Weights of a small transformer language model.
Training: a variant of Adam for these matrices, 152M tokens, 9247 steps.
Each number is 128 + 32 x the weight over its row's rms, rounded and kept within 0 to 255. Layers, rows and columns count from 0. The size above them is the row's rms in percent of the matrix's.

# layer 4 MLP gate, 192x160, rms 0.0958, rows 163-191, columns 120-159
size [101 107 102 114 125 122  95  97  92 105  96  97 101  89  91  97 104 104 101 100  91 104  95  97  97  98 102 104 110]
[[180 137 120 124 159 178 116 146 228 120  89 157 108  75  99 105 107  90  27  90 136 163 151  86 105 154 138 146  62 131 120 138 118 125 128 165 121 113 170 126]
 [149 136 129 149  95 212  95 139 158 136 120 241 179 114  72 141 190  84 124 130 144 100 138 120 102  99 112 188 127 150  93 129  97 142  72  59 130 128 128  72]
 [116 224 136 134 133  94 128  91 123 150 104 168 163 129 122 119 164  98  93 172 135 114 125 148 110  65 134 140 105 138 214 153  86 127 103 119 156 105 117  89]
 [136 160 137 134 122 171  30 117 177 123 195 111 108  87  76 158 140 148 154 140 155 101 106 108 103 132 165 174 101 182  96 170 170 163 101  98 120 116 121 133]
 [112 134 185 133 102 164 140 103 187 143 212 152 154 192  90 107 127 143 141 177 157 103 149 107 112 112 137 152 123 127 108 175 203 167 108  30 126 148  93  57]
 [ 64 118 171  64 117 151 145 156  82 109 118 125 113  96 128 147  99 199 105 118 121 129 131 199 138 178 110  91 144 131 114 100 129 156 125 140 134 119 191 160]
 [140 100 142 127 122  71  97 108  64 151 120 139 152 149 105 130 202 143 106  80 101 137 163 139 135 125 152  83 154  99 159 118 135 140 154 121 156 142  92 130]
 [114 109 111 115 169 141 153 134 169 163 136 122 101 124  64 147 100 149 119 148 195 131 116 101 116 101 125 153 100 161 143 118 160 132 116  83 149 106 128 108]
 [132 167  72 121 140 138  96  89 101 143 135 123 152  63 102 123 150 102  91 163  90 123 149  98 155  78  91 139  89 105  95 134 115  60 147 130  79 138 133 185]
 [153  71  96  99 167 124 153 131 167 118 117 122 112 127 115 114 112 112 136 134 141 137 100 167 116 117 210  69 137 195  79 137 163 110 146 144 128 173 174  84]
 [131 157 165 149 137 196  92 138 129 140  86  84 154 126 107  92  92  88  74  73 120 101  46 144 122 128 145 137 133 172 139 151 107 138 133 116 123 123 162 117]
 [171 137 108 159 111 141  91 100 141 118 110 119 189 132  67 134  99 142 107 161 201  93  81 107 156 111 127 132 119 132 121 122 137 182 182 151  60 103 130 124]
 [ 99 132 124 159 109 145  86 136 121 182 122 164  90 157 127  96 142 139 117 102 138 116 201 115 131  89 132 139  85 120 145 126 119 115 160 138 132  84 175 118]
 [148  92 112 177 132  95  61 118 148 138  94 112 134 122 102 182 120 140 139  90 167 132  85 130 162 110 159 177 134 106  69 135 106 141 114 111 160 163 139 107]
 [174 157 132 171 116 137  99 146 109  61 112 108 120 137 128 163 120 101 148  92  62 102 114 152 179 109 126  85 131 166 131 199  92 118 101 119 185 158  75 129]
 [121 151 157 154  93 121 146  78  88 174 168 167 122  51 105 116 132 108  95 135 122  99 162  91 154  79 121 152 164 138 105 163 186 164 144 122 133 174 119  70]
 [165 129 122 133 146 147 109 157 131 160 132 122 119 133 100  61 112  74 119 124 143 171 171  94 145 132 115 111 103 125  71 182  95 136 110 132  86 115  89 112]
 [134 140 163  77 130 113 192 138 137 121 155 170  77 113  93 103  88  65 148 130 155 164 118 156  68 121  78 167 123 126 135 157 132 141  69 113 183 111 104 104]
 [143 143  99 165 155 129  85 148 131 186 185 113  96  85  81 119  98 124  76  95 177 132 141 137  97 107 115 117  90 151  70 180 129  92 152 106 153  91 149 108]
 [127 124 133  94 100 105 112 116 192 155 141 154 145 124 111  96 131 140 129 127 191 116 109 101 127 176 126 123 112 106 110 143  99 115 134 130 118 146  57 117]
 [165  85 100 118 132 125 147 139 128  85  88 130 140 164 144 135 142 148  96  89 109 169 157 155 157 165 103 110  93 120 131 104 145 103 125 152 128 140 134 133]
 [138 166 113 149 169 116 115 164 103 125 149 105 133 132  96  81 128 120  80 216 146 111 121 100  81 115  73 148  98 115 206 109 142  97  86 111 123 132 113  83]
 [166 124  87 124  87 140 178 112 135 107 179 151 150 126 131  59 152  97 139 144 216 146 104 156 149 106 130  93 142 126 108 159  70 137  72 111  89 126 125 126]
 [146 102  85 122 167 142 141  74 159 162 155 146  94 183  93 175  86 107 120  96 144 150 151 155 123 158  85  73  92 129  79 155  78 116 164 139 131  54 161 110]
 [137 154 125 145 176 170 178 126 104  92 182 114 123 122 125 103 173 152 137 153 139 132 110 114 151 128  74 147 173 172 125 116  78 120 104  81 133 126  86 169]
 [131 149 126  80 156 136 103 172 158  91  87 143 104 155 132 135 112 135 166 169 140 169 119  95  83 168 156 204  64 141 160 105 130 118 105 127 132 138 159 108]
 [127 105 183 103 181 145  90 156 123 137 193 123 163 143 125  80 127 145 132 113 179 149 145 119 106 123  93 109  93 176  73 135  96 163 180 176 111 124  71  78]
 [135 106 157 108 115 180 128 109 125 158 132 238  92 165 146 150  93 110 117 104  80 100 134  82  85 121 141 151 110 163  85 165 163 176  88 149 148 130 118 127]
 [202 123 126  78 105 116 129 146 131 151 149 162 185 121  61 136 132 182 117 126 124 169 159 121 130 151  69 158 107 189  65 140 162 121 159 193 149 177 119 161]]